Weights of a small transformer language model: 12195 steps.
Each number is 500 + 50 x the weight over its row's rms, rounded and kept within 0 to 999. Layers, rows and columns count from 0. Numbers have three digits each. The size before them is the row's rms in percent of the matrix's.

# up: layer 5 MLP up, 2560x640, rms 0.0988, rows 1874-1973, columns 192-255
# down: layer 5 MLP down (transposed), 2560x640, rms 0.0534, rows 1874-1973, columns 192-255
up1874 101:555579549520422445462557552494517529494552457458552442433448627508500506521476475448566411508509504478497471480547504375489463555462475465524504369588540480458588566483482486526518512485453445
down1874 102:542559511462428437465599538509544546469530536493477533558511471635480423480478514537567457482463458540481504528493496474473515607512478422503505518504607483487448592528550496510586523587492604
up1875 093:460605515417575433478439478452448453480499428439477482519479523530543438459404503511537453496511484545563467541496542521545500582445515500444491393542520558455455467362515482521543541439526530
down1875 092:499556422520450573513497524499579554412521444634483572499473610522460489597555481449405482437512450567522505495526572495441440357475547401466526528467510425397505415547574543499466508472486465
up1876 093:540429574522475509492504487480464496526447429488464454485510522584508434495549582570510516549510574545458558553549472531510576498555471563535541571492524490442540537493491456483498558571601371
down1876 090:514520504505493556413524554461480561483605535475528476518498523597483476453500451588549532541448568537504532584558466451457560561583509512506502519529509591444459482465603522522644435429540489
up1877 098:537498502532427425571487495564522542609488494466522400526493554542438527470545503491466578530441535480490512491476492610566501506469485482477551574461540539549498473473525556585565536502467511
down1877 093:478619573517529456474512491500558481434581438491532479465497485415467460511529455591580578490522502551470421564515484493468420559473562481362589637534517456488344569527514502539554518444409517
up1878 101:517472563516536601473454476475496560596383500448560531448540515476506432517567392407422410439572504505482553438572487603388466465500476497526542472532542528420518545499495494488499514463457388
down1878 103:478454503507477563520534489531594510510526451471538501422498571502512521487543500421559534457514541498543539540433555540540547498588475510611543514550464450542526523540530483497599596516450425
up1879 101:503521563517432534501432495538547416441477481442455509510456469497536457471557506513501594517559447442482564414531435489500584444487461470558458521537415512403584524469514482514436532467580547
down1879 102:446587498547466532506486422607503489484569525489362572526435510524490597580471438501497494515536505541519506474522521568515452536466523489480475467512546490469540557484442451414487525436448446
up1880 098:458479425513554593462545539430341503388539564356481557448537519524530495524479442515542570427541482440450417454490480540507498530480453580512566456518452536526519449428501566409492568501506440
down1880 097:541524468487553611430533491575505449474428523561467533434518550430564430483474560405519606485535438395513584514501393470513542608536575506592507445522461388389489492541539441403476487453421479
up1881 098:494504520426555587429520500457443520500466536427476381533457588529415497551575516488530437524582485470512460473489412554436495553514476516477520482465563543459491518547430464513471485555561487
down1881 097:488498452509491501585504504584492509520524502499504558466468478532589417523514500487522515446460454466490592409554488501421627415424492538513527549498637492512441550558443583529418453394503518
up1882 096:568521527540448450429526408548526507540489412525582581520490443587435434424517419533477493511486474450601541495528496533533452472550505600401482477522540537475451505548471517564497537406489529
down1882 101:481590553450348561446545493513582453414470524469596450530463480518580498483384506632450498487472513460520490509488473482544503468549413513496492538519468455559568594438512511520519589519458553
up1883 099:492481536469494502535538488452506609526571534381519471568575474519520573508557549610537556447534547511489534487521540543531484452454515528508573423546435464481551599499506559530468531463568533
down1883 094:579492523504534444429505448640450473580378465486653517529543469541499491520417515477641425547519448444537491524541535512494499515472661483487494559505496572522433482428579489519466518494545572
up1884 099:439443564548472511426416447517540532474517547444444465574498517447417555528505536449500491484496465497558519474444514452437574512460483539561561477516484496434498561432489452510549504486510516
down1884 103:609566474504512518455464512431516475586474470423535477617572512491492524546469404428500498440527515511571537414560480532603470449471494572533548487518466442493442540359549480483427626511518553
up1885 115:501466464543457514552512601483584553517559511541485481424507454535453496461475496507507533430585494440503434551468481524506427535471500480543520563489455586529355572550514495463459418441500544
down1885 113:480543566432495477489502445490398533464459455425523494542483516495578461556614459486521503547503486546520515475510490500498586470502476496467492535491555478497560435391442493519528528529466478
up1886 107:590525448459497389471556427472536512554449504532545462561543538474494551515506502507476449499480511477494504579462506534501503486501546492450480488472469498500432558493499587478546564553573425
down1886 110:520516565496478460446545464513575582548518535530507582541500515469526549513493552552544487464443542480496518531460527492498536418489610481433416463452469493530520503511438577570558584502456430
up1887 098:534546455480453473520535464571436514534640542459510468590528584588515544491538534488412509493515495552521505569487489521504570520582511426460439484517512524348565477381463452510582574544548505
down1887 090:437519537460510585465486592481577530522562528538480491561520513451512501429502450477609509484504418564442554437503485542502483505533555523589459548450539486469534480593411496532505544534382547
up1888 127:529510530587553461442506420510446551435531455442571488489502530587575524575629488541594525546513466603533590431472494455530483548474518583518530569522443519539465457633543563465559477531512468
down1888 138:507474543446567548526469525507523428483494513399534511481558535546597508561614461490530510556464537480431546472461516495589437479423461541462605462556468482563458520551566513533530488541506552
up1889 107:444490427477479538541643417472505515515459444461495505493443571430447513503516499566499464397502457437497435597493436465466531472513373516436458478434514536518518568431482536576467573465475595
down1889 108:567526395530537581492591473500546535471480567489524502516607522563487477520513485540522451535554544494482440485482386500457401523473491533465530484479497546559489499468454542513466520545447515
up1890 099:627544508501533519509511550430512559617530484471554507460477576488483483494541571464501520524521614463547513520505561415408458468417478612512485632564475584500490568501493454450532537461548499
down1890 100:460501518564499506589488474470474578532496496508435416470502515507462493489438502472607589435503555466474477527466532459507511422493490438506444406463562522535549516485456508519498487523580438
up1891 091:410458573414548525619523497497455497547566526462499497477415506539592538448526598509529501488479428469501606468507525541504503542521447509540464437513535510461449500451514513548537486493466452
down1891 094:502445503493505515501585500437455536546528480572443579451514493516568507533522457505457458535453507510492450511538507497512568446483503451444433476491524560424479441460468521463572491438428487
up1892 089:524547498479516479488387412484510476482522533410493505485533572584435437488420454449573522520586530380471454542537537464459511495527479503364528546429436496554521480498506457558516486450411527
down1892 100:448549545512456491468547460506530453458606447531521538477525474464565572552415519457523471473534480419512525491505500461520548469617524490534516499588612568506502436574484562554523477559485586
up1893 091:492422424476506465519409478504469572449469512448492554441502504519394465504505436477523480516428394484437528451496495451487553548562456542441518601478493437485452482501461497474512575541491536
down1893 091:414473513534516419568522501549513504606524545618540509504442499453514437510463415459578521466436468609503513495499501498456512450455466509563550506486418493417464499472495489520447522456495486
up1894 126:571526568515466490450512497568573554473563445601544446544607500462489480544566426530542494349485558471556546521531480566411427560477543454445442460541470577501497484540542578363467500463514546
down1894 131:580415446480452556464447442510454481478541407584534442673537536369419489540553440499533524457587485399462570485482462469485448497538468497540436420445588519515532526587449513466508479473539491
up1895 106:498486545556424592468566456617500416582461495479478408604396523363504529526428470618575533473420536438484544502460469483488594472491551454381577544443450502474508526394522545432479515518476423
down1895 105:531538464423538547531524473519537481453516557368506522482465500557503504482432421471527548550555481628507486488415532451501471544574530546562432439573465484499492491538529541530501421442496493
up1896 093:513552494544537587470374381518512462541479474532515511551587495487505553386528504497502515522505499429413470502490436510477475556463472619417462482570515520471472496525502433479426490436543378
down1896 092:463521388463517555443538480560482551509553556447565517516504587483430524483434532486469450517484435545494500533491601483538530414542553523567422586467485497522486411488374587435519521438540600
up1897 102:469572544491388559554411464531528545462449438467557395433523530509480551503454427498516531486476469390487494444488421509508481469539502507494447414487485449485513403544486461456435482397434496
down1897 104:505515480619385550514477517583418483423523527506571455456474488509434506434480406603431494539474508494495496440506545500580538463419530517557503470496456521484495521548490501590401603523449473
up1898 094:474482489507610527461430509476473528572500483454481416576573547550530445549532472474523551554522509455505451403488447549498509545481540469531472484473558479535568489491449542471545593518519590
down1898 095:568460489473588492552513542457562498442529472447484509475578488564551476512493470524579458489478508452480551389484611476460415557414490476434533480374457416515386500503376448542458473486542436
up1899 102:517521468525585479456465473566522529539503423468444439513406561448512464479444536426461513445518493412544510497514545607521491492557517568506499379499533506480443533498511535579552428516481566
down1899 100:508500447514460512520453543481540485476527635549403547563491402509583581488530516587456627478466467543543455476549579398575538427567508454550512404518445550547577440521574383487458520489505453
up1900 128:507541469539477463539456477510557490489459520409484560556441499474473452467460546398501542475537434494559490542450423457499521501482405510491617523498521497516465569521493484511506465526503491
down1900 125:494569508480504470519453517482477489601472518429538550524448494508508427432565412480524481451608511540552441547458450545460508467441499428450472467488554472511484570506527464546440529498492401
up1901 093:509394511417474459444520566481619438498469544477565497509503525586555458501495490565540501507579528525465566505513425441524511553504539565530481490509462524408563465497494521475428528516452499
down1901 094:529463507628432495521540514513461452527570508461462565386449539494514517499444467495494512453530536460392529584458546530540487446491430481461540455419523366503519565488486556452513455446495469
up1902 103:558470487538483469513458491437502382450535417473644482424482462571556509552475535435519539470524545517464615481455528426492444499531435525501461421558471536435435522504509548452490518466422509
down1902 111:542447513404415541498490400467576433446441460502421549464463415508444482524435473437571551505508483508590492463524460529476435476559409512572495444560492578576460611497502512506504482501500469
up1903 100:488390544524586487496515548508462526451526568491402528556526582459451499438501434552494541504397418620519467585491547466530438616477495527468511546480472518517528503492402473476430505548478555
down1903 097:475453528507449536434495530415523483481461508487449538494520417575457458512425536559603606565544515609513489460495556504537461515564408517617475501548538494512446504486517523465563495423504560
up1904 096:548457510541497495498581484574482522435552384497539505566573531517528506513423539626543521527561522530565573482479433528439546517525559543546573521433414602496472487477519575508499460591562555
down1904 110:522447396476484643503533510569577511515520446408501505531457444446441537515517387436570526565520438476514496584565468620492481399442426436425572535553490480557483556506642400537498491475604514
up1905 106:522433536537518558519512479487590504496553496530536409508478486496539573600442442486515511416505520443584497493462455424478541498539472557484569538482503425552552511461374510519529413508551606
down1905 116:522453565491646535489458499471515503495588474494423486483608524582564484525458533512506463513460520516516473428491538462476578537415507515465493549456456461551518496462562549519479476561500544
up1906 104:561373537514444483524488529480502554582511509527538486514489389534558578499544519457494464578475476471566566534609495542465433467560540500469562529462512483505528544538458476501493590560560376
down1906 103:426512541505504453464504576453528504558493507536444404586485469560521482568504541498477502535523411520408564541414530573501523527498554485449486583520465406531519488524497539374569558546484508
up1907 096:537491494568473522440486573511446482519460517514473557492550510484470443532549560486484544524481573454602576495530556492511439466587359507532457538505533471521390493474522534544474424581390506
down1907 099:436393461496505562437463552482459434490428433450524513427530554526575513453471491541475483485483464454489400540602593445490498474479457508510445482537511504521527516463409426465460466507527564
up1908 094:444449449509518525479473527452464532460633507539577376526521548487558452427485528602502422509527502476545582572407454397437467450519448519516530471458570422400457517452554545579606473528466528
down1908 089:484400498586499471510555489574406481521513537515513585533555549482640481488519516411488478467468421519449488490433465608506544509531522446506485509517476531518543540545431511582557431492483603
up1909 100:484490417481502519472509494529431569463593543495538558601422440530455485485464547529494532509522461538512489419402428549405460469479485526532492416437526419492511534484393479571460472555411503
down1909 100:499551531538511499529441539533584580468539521456500434588519552547530450432475556448496455516468441483459491510373545510480515450592503501534470516486497469516467473543529549568453517465453519
up1910 095:427426517458552470485538438507481509514520429519461473481520464524582568462478446541596494565542477474559571507502521551511434513464501596564423508516514522513517504481548532462479419483526533
down1910 100:548551535580472551452471491479467576538352525502548433322449525511485494473541426466562590360514520524482419474498457445451516533450564504396487568474487515579467542503552457602474497457481622
up1911 103:499482448472520527475480443510496567446474601484540511572575429598489461512572526517457552522450403556628488539528465485593519593497529513505581504451499589536502515459455418567544534472500526
down1911 098:407502593515435485523434566453566549547488535484474534439576493494507524491504494466587516480440416447566449435609463572472532436412576458551508540491440496401457517458545410479495515612414471
up1912 094:453489462553510405505470502552427491480439466438525492530487575464485524475525527449452482380495506468566514522590499415463485464464443416464506414423502453497519458532465455495551506463418414
down1912 090:515507516473431546399612370554451468523576544484484510469517438510560489477582483498470550541567539470493507523599520582515449550450450533577490479506500540548456585522463518538602406527502513
up1913 091:468556467593533494619505546454499418563454571505513508514465475508502492507495506510556482432532481501413487523556515463435487438471539514486487458440461565469506482430431520543477478440532431
down1913 097:529488443457445463530545430484446432551460515560399497473488543525444467495489511543462459587481544544462550494560471505507510528524644488478538512528494493441462487589450524513575456457533538
up1914 097:555517509559482459430486491443460415418584572533502494480480494362486516479551463462448429583475501442551412394439442553491491531476524518516540526434454435496547513556507406472514563450472625
down1914 097:520451547475551518495501552498512491450546452486489465528544513588486478541428596357528508467483473571524477530419437422396478610502552460528508533459489482456573570480504460468461556468436504
up1915 094:603463463438457547413412514518566434446466495504523502478482498434495518529514476568630520369495486574473417515467531528428455465478453482520448433584490423500494566432528503527509505518432426
down1915 097:509427564531506585496403528528466509457584533544502512450501540502546501519465491507598485527541531528501540590473637417483454630424444499468477526511472526505543490445450515491409600519488453
up1916 096:515490395541443466463485561441433412475547541534507575491553545464453545582496499422508503557542461545506530483503544475431514525517459525514490461432430559488474464511535522460477385498533496
down1916 092:445571540374523385490447586504571525405566488527482579566585557495575587459574514449544483429543477568534402456496532432501510551516518520498505508518465446439510443542492625600535487508470459
up1917 099:551480481577463545524482426504433377554530414537426488430560517470453577453499497493488514452585522546640446457397547497561600432521466445525503483483514508492473477494490541456455471489455429
down1917 096:465519509540553449412466554454496476554511539552631484466456536460502531467520535465438453432527495509490469441449486472520522560573596564568517477469518565526453432509455550440463433538394529
up1918 098:482502434481430547527451481444492520426416438519595468493526498514476530501455522465491559460436445475468516539522453532443552395565414506465465503531508544519483517495578610497524496559441469
down1918 101:552525567468504599435528470433567505415433492550562432488623491542559482477558510519546468504539542439530533553603509529598582420427419508522437533529471504535434455526519491444457455500482474
up1919 089:596555512543524553475481529474482536563512485455479420541488532435495364501514529560518556474575468564493471511478566484563560492481439456440450475522470456416423513552569512522615531529453446
down1919 092:544467474558468413393478554533427555476440554423440497498501481537525470491540501425542475491445450510488534534493517478520487533513520427565542540439489438600479541456301508592502481467567520
up1920 100:609555532464532486513482553465549553487484457473445483562523468465533485486522501540533442590516497517410547534524419540513520420418460464601507555502513479544475485486451523533496513413438569
down1920 103:529550470396521493437510455517554431479515470501495457441548419566495498552481531472571483465542512565430634601472615521474433582535495466442479498544442425564446468539465506522432433415551469
up1921 097:475477425473552523471464609492490458462452537477522510544509506559421478534461531434554579508485501677450480488413521457470540529467483497552543415476425529478532523469446498483474551500463504
down1921 095:490465451521569508515486425528469466490585588465601491472547497477573477519549411430521458565515447476472472485548467511557535501565544538446470393550458533543435555548469404518583574478548469
up1922 097:545449538500435470587349509562465510465548487486436450519522537528577587423442448529547430488480504489500561514467544468436574515499536448431565493536512504490506479546535451480457434454462462
down1922 097:535485543491492500495526387464490443508427552534497485505504534469414461489554511519440540449524483474433430564533517504575469352488517569509531484520563380539551435498525517532502573602477524
up1923 104:576461504460481586450468539461459523465493505474535425538538548491527468584507558485549421533420461507530552544513492409464367521449503526549554534502546599425455448545438515506493525503471509
down1923 107:480474507476506540483426572585471535537556553457469480541510539519595552455536472546437589465467474497513437479574474499477453507402526527541514529458526471493475529549588460514529454561489564
up1924 106:415460558459466554471425454486472496495529491478513550517451437551501489482522415463507549523434420483534498551421482425502456504488412462495457470506441458518508427485542487542541516441427517
down1924 109:426523489437586491533538495498456478505489536533484473592476549551535486509566537519392521488444403485519487563533494541498434475546552424490488451525498453517513518503505462499500501421598456
up1925 099:513544540420516529505582482416470519481527530512545568483438474471465516539601491472476610547541483554495518508510488522587419475496512477456515575560464405458493484393508590430555465540493457
down1925 091:515462511516408515507459510576452542528457498529495558533545483525591432491531537465541622512421504424508376525541508538475607596398487440567482574495557543447356571390473515544486517506563385
up1926 099:460462421544455415437536516445512624457470456503392414508481487409533488470606630491518481584617450541514518531496512425552446515475499432568535492398487579470491548444466591490512584379521557
down1926 097:467569632590509476531478506510464551439414454505411524466518524478499545467505606438506520525510623531599505476514541461460553476484542416542566413488450506520433585535507498532521529422449539
up1927 098:479522493471446514578529471532475473492537484460486493500524533455469442511487494528515521467506534534531537556527498492558465491597524505440462511521448460526495500501471576520512485547433507
down1927 095:477438509514462567503520543498434541514418507488523571543514570585436536548530527578527558559507467479543485567552490521556516461466453492466522567535501482479456462487521523402511508447580430
up1928 098:515556561447470485447464617493570417554530463481504400507447512447498463549491572531474465461533464531438526547604505481540529513539558461539493526541521542484571473480565410486504577450529477
down1928 100:461611501524493489525459514572465494413481434632392530570536588529400378591491574496503427490481440453556444495441532484636447504544549582561551567499533460471499521556510464507526542500470580
up1929 097:525469565501541545522406419491559578468479524501521424502601473441488604461484484461326509455571468460413512506597586561522454515447500504456476466571470439503436559490450481453496520484531503
down1929 099:516529451514421433494607476485534491553545543517472509530450549567509573502625521490545497516500441531475543462446527502544447435569544437531604542454487559454531472417404517491426532529451591
up1930 132:487523434537527481457529549500571487516449495548478467408501558443477479515461477468473498524566469539451544450584477434585502520446477488519576545557552546438498545442534510526627524455482586
down1930 114:510513481414453554550461487492527576483501512580482475550516473532497520537505467497447432514477531437434506512434492593525558524614488481465609503554449449526496530556493491438563476488400548
up1931 095:417484494523539505513493348523584541450531505501551590484503524528446609453598418511479439479521544429588471420474546538477628478445432505590402517408550465526474577407542487513520416427458515
down1931 103:278491509500431484453510467444560540451526511458491570425544497503491449442539497419516513500565403495502546552572553496484512516499413464536522493421400467512446509586526520524546446519438458
up1932 131:605547486470552488418542514563525568553459525488582506502434457518502516481502509496335527475463424511562410487504525524597560598543593547462474507487517489588488499506495505466456483488443511
down1932 146:519552509525508521495514440547563537476516602409482559524530489578520478498574526456489479404407545546543409453449496513532456547520568486448470493501497492489635470553583446490472585478460544
up1933 099:533526550342466551537478463450529490456592553504407445524492440477478455500470469470460563538537586534488501524526459578488576505541509583489486522480489517513530469461550511501540538489544524
down1933 102:479477540515426439543548444523547543434591570426469493452464460584539537517566511527502556475511529565450574469540554540551453423473495622538465416446543604445495502423524465480525453529458478
up1934 098:408473518552495493453368472612558469537526593492466431441514412571433476543511532499484533491477516549464555469480458553504476550495501484541524434465466525476567569500379549500570564549564418
down1934 101:521594523403498452466462503537504467593509482436586452550473502554552476451554549536459535523472504597396518562534468544390521595519502518579539489488465538532422455444472488591490512494519454
up1935 098:465521553493472569473541528500472443567454497488491503509564406471562456462486423535562506536502615463529488491464375549466409542564459515560476494500468491546473470450493607567457500473504570
down1935 094:517506410600475532466460487505531534472576528444481600437539505544451495569458483508472435498525535562519514507414513510526502467503484412438478572509459512537516536476449472469396474454492506
up1936 095:540607504592431548446441514564462537491540559518448492425533428397508524430500454545440511505472534559587469423546578527453497421528491503543542611461518537443494566502510567512490543442490429
down1936 095:473594596493485483490453456438547517511476551429506477454557410496453571489522495473451514529587475464538523511551459458439532450461580514561454497447482541535483493442478493522485526466506492
up1937 100:575484436558548503433517555562434497567522491582495609593522523547454468492513526489510545435458575508550466547517555447348440479538459462465460473581505528526411462488508484548601459430527420
down1937 090:501471517534474534536477450531566421474504555482555487454400478454539499482576511529493552599495506471552581510490420498506611532502424514515520508479511514566521552515510537552465488512441579
up1938 115:455464460446487509502473466477507527396489586514478511554545478568487421521550456394487498413491520432432506471454422486483471534495423427558516441426474534517473474588435452517475473474418503
down1938 102:482385451544454590572450414510483552493441569494468461539578475431483445496420476460532586566428551511524566478511522456548539464432499510549464401481505579465506428549474497568526494542489479
up1939 096:522522560485540520518464436503504471530614511465483475475443522488560517528527412567499516393525441528617492524470580565467484510452535536449517433497496521458460517488407569384431538510429535
down1939 097:547477506433508579490554452533469572563466566511525484443497574523498549516497460443447440476531469487472570382427508519446426566460476549472478498519441527453484525435566469438576505472472517
up1940 094:514498537604487520550510467506523379429518471477471496472450503554503434435493557556436519419546477589428524438515474489560496463433570381529475487515462586543483516414409620543580428501414501
down1940 087:519506438489540519492490473623670433423462539496493483468492478521509570628484453492560482477498505514501517519538556486485564523539502504529452487490465477376465650635564391494500530432351590
up1941 097:558510502476498528502477527533441527474572545521451488530531539571588478456490445531439459581541560571451487470412506432601505519552495570476524557493443495526519423467502498494477586506553519
down1941 088:572486428531483595583478564514501550465513495350504460545551540514555548495443563544551522496522488491511508539442571482441487586511459503604480559501519477484533456439506603488496634512507541
up1942 100:536552547376507513522557529464509402517458530490489506510549517464598483519457526586539502461388514498524567491416428476587456569589446507562476569485543474446540453593497499518489513454417543
down1942 098:484570501474428515550566582548551465451452550535626453540517496488536471472573577525571483509341538522472576477524535471580438537593473427514521575486619450526493574513451488476439502455486520
up1943 091:553460537509480508560539498426529554448468504468586535491508500542338515538485483463481447472474541471513516573530513494493534447475411448401547565568474469517554461563440528478454507524494421
down1943 094:531510442500469453490494525498492476580601547506453480520512444432539485494457518463522606516473428531509496447522468470515452580512483564491501409565388484489466480462535540477503511567526624
up1944 097:575542496391545464440491556471508452531518485570631442559575453495489466490528528479511444500487444485519509560440470461583528417498452469443424536513553491496474493572452458562446537522435449
down1944 103:583465508476502456451472539422509525480503502459505573574474523558487488456535498464481568574519579452539469587472533452485497504401409468469539462496467494540586544529481568518449435531507485
up1945 098:488446517476482473583460521489449416482499494516383504472450527443536519520521433414631493469474443629431474494443496504417551494493440552511512493448449536542522531543465476477603433475401579
down1945 098:530492561496442537499498515463544523648502546533534519521479453420507511548565524534541452432464479647467504523539550548483427549452443580573504552445445433506453459552456420507448474476482516
up1946 100:520434526480471453489476515505484538423496536520619468453490452483419533437543590448561417534493442558481551565459558615523520494475448502514496471466533511506453423511514571415477385475497536
down1946 101:477443422473513511511520525521451483480529460456481474560544491485549524510498541517503452533549481496542426523523422483455524571406522403360490504537549574563500533552545554488566457525567456
up1947 113:524538470530521472354475495456460499468485462541485526511434427388502525529514445555534519546487459472521435563512483488518514550345602424534455451500459445437491500430477532501443516514457482
down1947 107:514488521572495483382487475636495476478523551571480504497485495527489542489453415566600500535426435473430517525483528553522465474529533550488441477437446428504555426478434524502475627451408546
up1948 089:506423460466432441509529566487509540499410372460572520447532534583494458570502577502495534474563380607446465391475477534455559469532468491509469460430517546437476504521453564470468552534523526
down1948 090:463507531467492492488495564606524478511427529543463461494534489499507506559460443507583550527538490501434413375529603585435542551514579493541596528530612532520508468546399609510353510547466438
up1949 101:576507400459478549532457463476467432495490539535544520445555441557567543462469501388493594501552520419442550547492475617519446485464470442480418387458588483494533432500513474519538475564439496
down1949 110:418444454462521438442461427468467463454463491529541522540554566498512565445441500520557529520548505452577458527501448501446461486539470545515527522473489519517624437484539404357558533563485477
up1950 090:535568532509505495463437458468497463499462548467464506486473529487553435491490502577505486649411558525492486333489482578495467416526520476548577468499442546504388377456504547468470576526496495
down1950 091:437475503513513501467493519502506461480474447612485469449564463505556439538470488445491491431512531471510549533488509525460478425519546529484518553481572546521574439566524495481523520599575556
up1951 099:491507443451453468522363531410419536507507429476500525557456515499564460469508523449491468531528454508482445583495487539416459512549438549454450580511448591459491442473509548472445457364551597
down1951 099:492595488492552526438454626452488457459548570489515613462480568508449510512402434478496469501509513461482514545478465476494426528482500485389444467520508483481426462582491493456484495437433584
up1952 103:512443579490583514549561554501484581458507502526536515538550343502480488466503463524486474581424541518487437626425589488552476570486495490514421478433561497521497429461450475603473448536417582
down1952 107:466564501579491409523459475482491473547492470428538517559479460491549459558517489433438444521528511534560490495520438464536548451554493499491462592508517368423572465576497596451549562414439497
up1953 103:549477484561469586566447476524442453511509605529459423498476522523500548435552510613512545439478493453463484448490501551619455577552581586598532492502569487459563493422538472491443571424492521
down1953 102:542480519547378426450519573456509460520432531511471529568524504470550497466517474485514404490635521458483471534514536568523499532556521531547464492560440475504516447462448513380474445485575414
up1954 104:476504471439518486518454511549458476443513612513524501419558597514572477438488502490490409510446473555563487445546479451488456521529468529481457546439505501502460593439500455593497489453565548
down1954 101:505546527515486502555518491485601478525515548551551556477555359578539470436571539511515461504540522496462537514507537458538513453529441515449472425529524477453541456476519488494539545525478559
up1955 095:451468551562600416485534563449507475540526501394512461502571441533468434457449511562474472453538429504423498479529515537419529552483459501438442450496484524563503596498522475558508493508464580
down1955 096:482455504479493503573595490510445528463504433565564544516514532471449523559539538526500438441466559524589570500483538509544426447468467422440557444517485503534427577524508472502495487448593412
up1956 098:520488419575476529487437491504516440525534519492494511510527562494466528471543483480524526451549511555538538447542487523583452487521458476480500497473600524506409407513579405419511521469525512
down1956 099:483474427533581577492445599543476515533623524511545512474543451504525505496453663514500552465523490493480491474543504489598486582526615512473481493568560573395445475523558502535509563488519472
up1957 093:463543530532492509405498692497403510501461603527496440463513554554593500544522533544546463450431472578489494593438450566450504564420482527503490532453518459418481536498455478427445545545462468
down1957 086:484486427498526425588466463576506546524494568476554505569500467540506493544502463503558476548577416489455433490469525456475546556522537476529484516437507537473569524501483495439430494511499511
up1958 098:611450529486543551470429424458461485565596519419455452525477443421430463474495578471552527555492443472434526417428328516477524578511476558516556456495406527631489517511470546478392435460449555
down1958 102:538425477459484472553464500455458501485497488537514491548473463528507563517519446514547531498555536518472472527515430559548549527501440568523486558574519576532502533557565523551489467489549535
up1959 103:602491436496513489429440533411548410440540470426506483506466556528493420541441520405553420542572498512468546525451503498465380433448524531591556502451512452408529613490436470503487467503528423
down1959 103:532429553499456445551461498536487494492555495450467540478515510538490509469552573574560507496556563463473594481497399464488443505528498502525433476506531505429530438477454554507413448408498553
up1960 095:433531479574551456517564436513623596478467468562456564559583527546518565588471482525467556466544546522391509454489456489455547553562448578578452483455447501441500462516490436461471542518484564
down1960 102:502557509471525505621491429562581526513421452558547569444515501451469470538503537540552511426432480468515484517498513567570488516505507556395510467471448526417462547534514520479531490628466549
up1961 095:387486458500561475435541459537431570494524514477387568525581420459528464531474543506457576532508474489579564415467516472459472536484505446421456577544542495474473451456449570466434516553425506
down1961 095:535541588462445469494529528558484457488551409493533459533415537520583489409606496425512450516485564405472468549546474516546540566537556547421451481554583460582435425479492629561470578478474496
up1962 108:484388516487492472344520581512529505550415432436498453514475424519530504514496473537461471558480596608438455527551527463535506486460429520513471567552520499489434475511454567405526467453414435
down1962 122:459524481514562520468542475412497473600491511497477527413494434572506486478467497491486496537493605539467470481446521460497458525540441507595560519570480516550568546527545367523530418460420473
up1963 096:415476441492545497512463493479534535557498510422470508558441559523535625542568544482472599532560521526543409480436504494498454487498486467474440541468497543483412499447538549467541511436558529
down1963 095:536588493490481496446558553619543580558526499432533473541495555518449514544603457521505502518485457452416554537533486468561528509461493567516521593524458461520446475566452510455389482517460455
up1964 124:609513603470562418488503512551512523487530476453475536479534477440504564450570482466483653494469462447493581442579497538514473513476532451511486452552538468565702536493448505494542522563544485
down1964 124:538569563440526547401482572497473517498489520456417551475539519521571510450550497415390482544438566489500481483527529530468465492528505488475511490581488490490577506500454514487477507583429490
up1965 103:558553469617489465524496521518517432507494551545453515516545480495591462531448473497489527547489550550455474588536541476434471544440427495470463441472452360523527503499543512461478420469555483
down1965 102:429500483574449431581567548510593490434500516428511505445545488531462555416467524526527518521506578539538408473495481537481494541473527409468479495547570466469589575538432494461539517511503494
up1966 100:512457481511483503464468429522467432513530491474508532466467514476527551592541582464399502493488457603457523559480492541561516563479384542540494525532458483432480488495511491445457461512575507
down1966 091:555519504445593490530538530478567487582514451565564436415561514417456462458470523478457538474472488499428593432474513464508480583516491556536385570516595522476530536579557506425538576439589515
up1967 102:535497485521442497518454493550469503331382524462554388608571597456572615467508552472473434465456534514494488463494482551589561444514547467453553529507491555546434365511464473478535521550547511
down1967 102:481486458511529525511528536466533575463494519432504487507561581556492454401502525523446562460519434482531523435521556539456497533489501450597492445526481498462561473479530549490525542516570576
up1968 100:561514474524449475505434590502540566576482526382566529559569473515521507439433468493449433513491483468499591421491445461486515486486532463538448566529493529467437535529436594477548548509476491
down1968 099:565504571519496563511472516516515449520471512328526504478483543419478497575623522474527573507541416530592491486525570515516542436475436467520530493628451488645595527588443564489440505557520522
up1969 092:483475535414514559543478471466475543547551517534475485550605424528575479492373545535479477506516498504497564434518471424555477496445458475482435533447462509501522547371515482464631409532530529
down1969 087:496484546487537540467522449514574611558528507499462467412520457478515426434567412451502529579562513459519497433499500492462455428478527482455463448475531492420453488455523559610522573507510484
up1970 107:468473609436501430524533526538517483481488527501537479426515479458488593483495541563446524491454525485514539499555537509498450524517549560536475566534472486444530492451510448573471443426616442
down1970 111:470471560458500406465511521427524564524569423513445535447468519602482519506528611514474482510552452553566543551526310530555419561491462573519445533446577445497526487379549522574505465442489540
up1971 101:600559540441510469546464503475555499456491513430471491519497580455419484512494489566452517423478490512469536457479510468582433477475577503524580507389528484550462517529439465476552614572464481
down1971 105:530463549522530550425482442497506459537470427547528518494471479517533560538481531525571483501548402493488501443471481453517419501482536533551540518515509499460491465541457511520518533534512554
up1972 098:374452555547496460574513504518556486475484454418530564478539486554573551435523414564508478487611508538529543554373476475485446543510552523513519519531529464470523429469544479558475502535389533
down1972 093:431567523442530478649444460514550514478528474497437490484494502446544560463470574430526549475503528477569551420494458580464415526514506464533481518463549548487475490546518466533456511492471474
up1973 097:503483522548555558596492533522447481471480586506521500492513613490528521467521439529466526458556520389424481439483514464502413571500491544549518530570477524469475511474442570450393548539450453
down1973 097:502458544429417546560533495481476474501460450419563535467467565509447508478526511474543427570466413450528542506467474576573542458458506457500574408579434550511561514580531488566629558545479527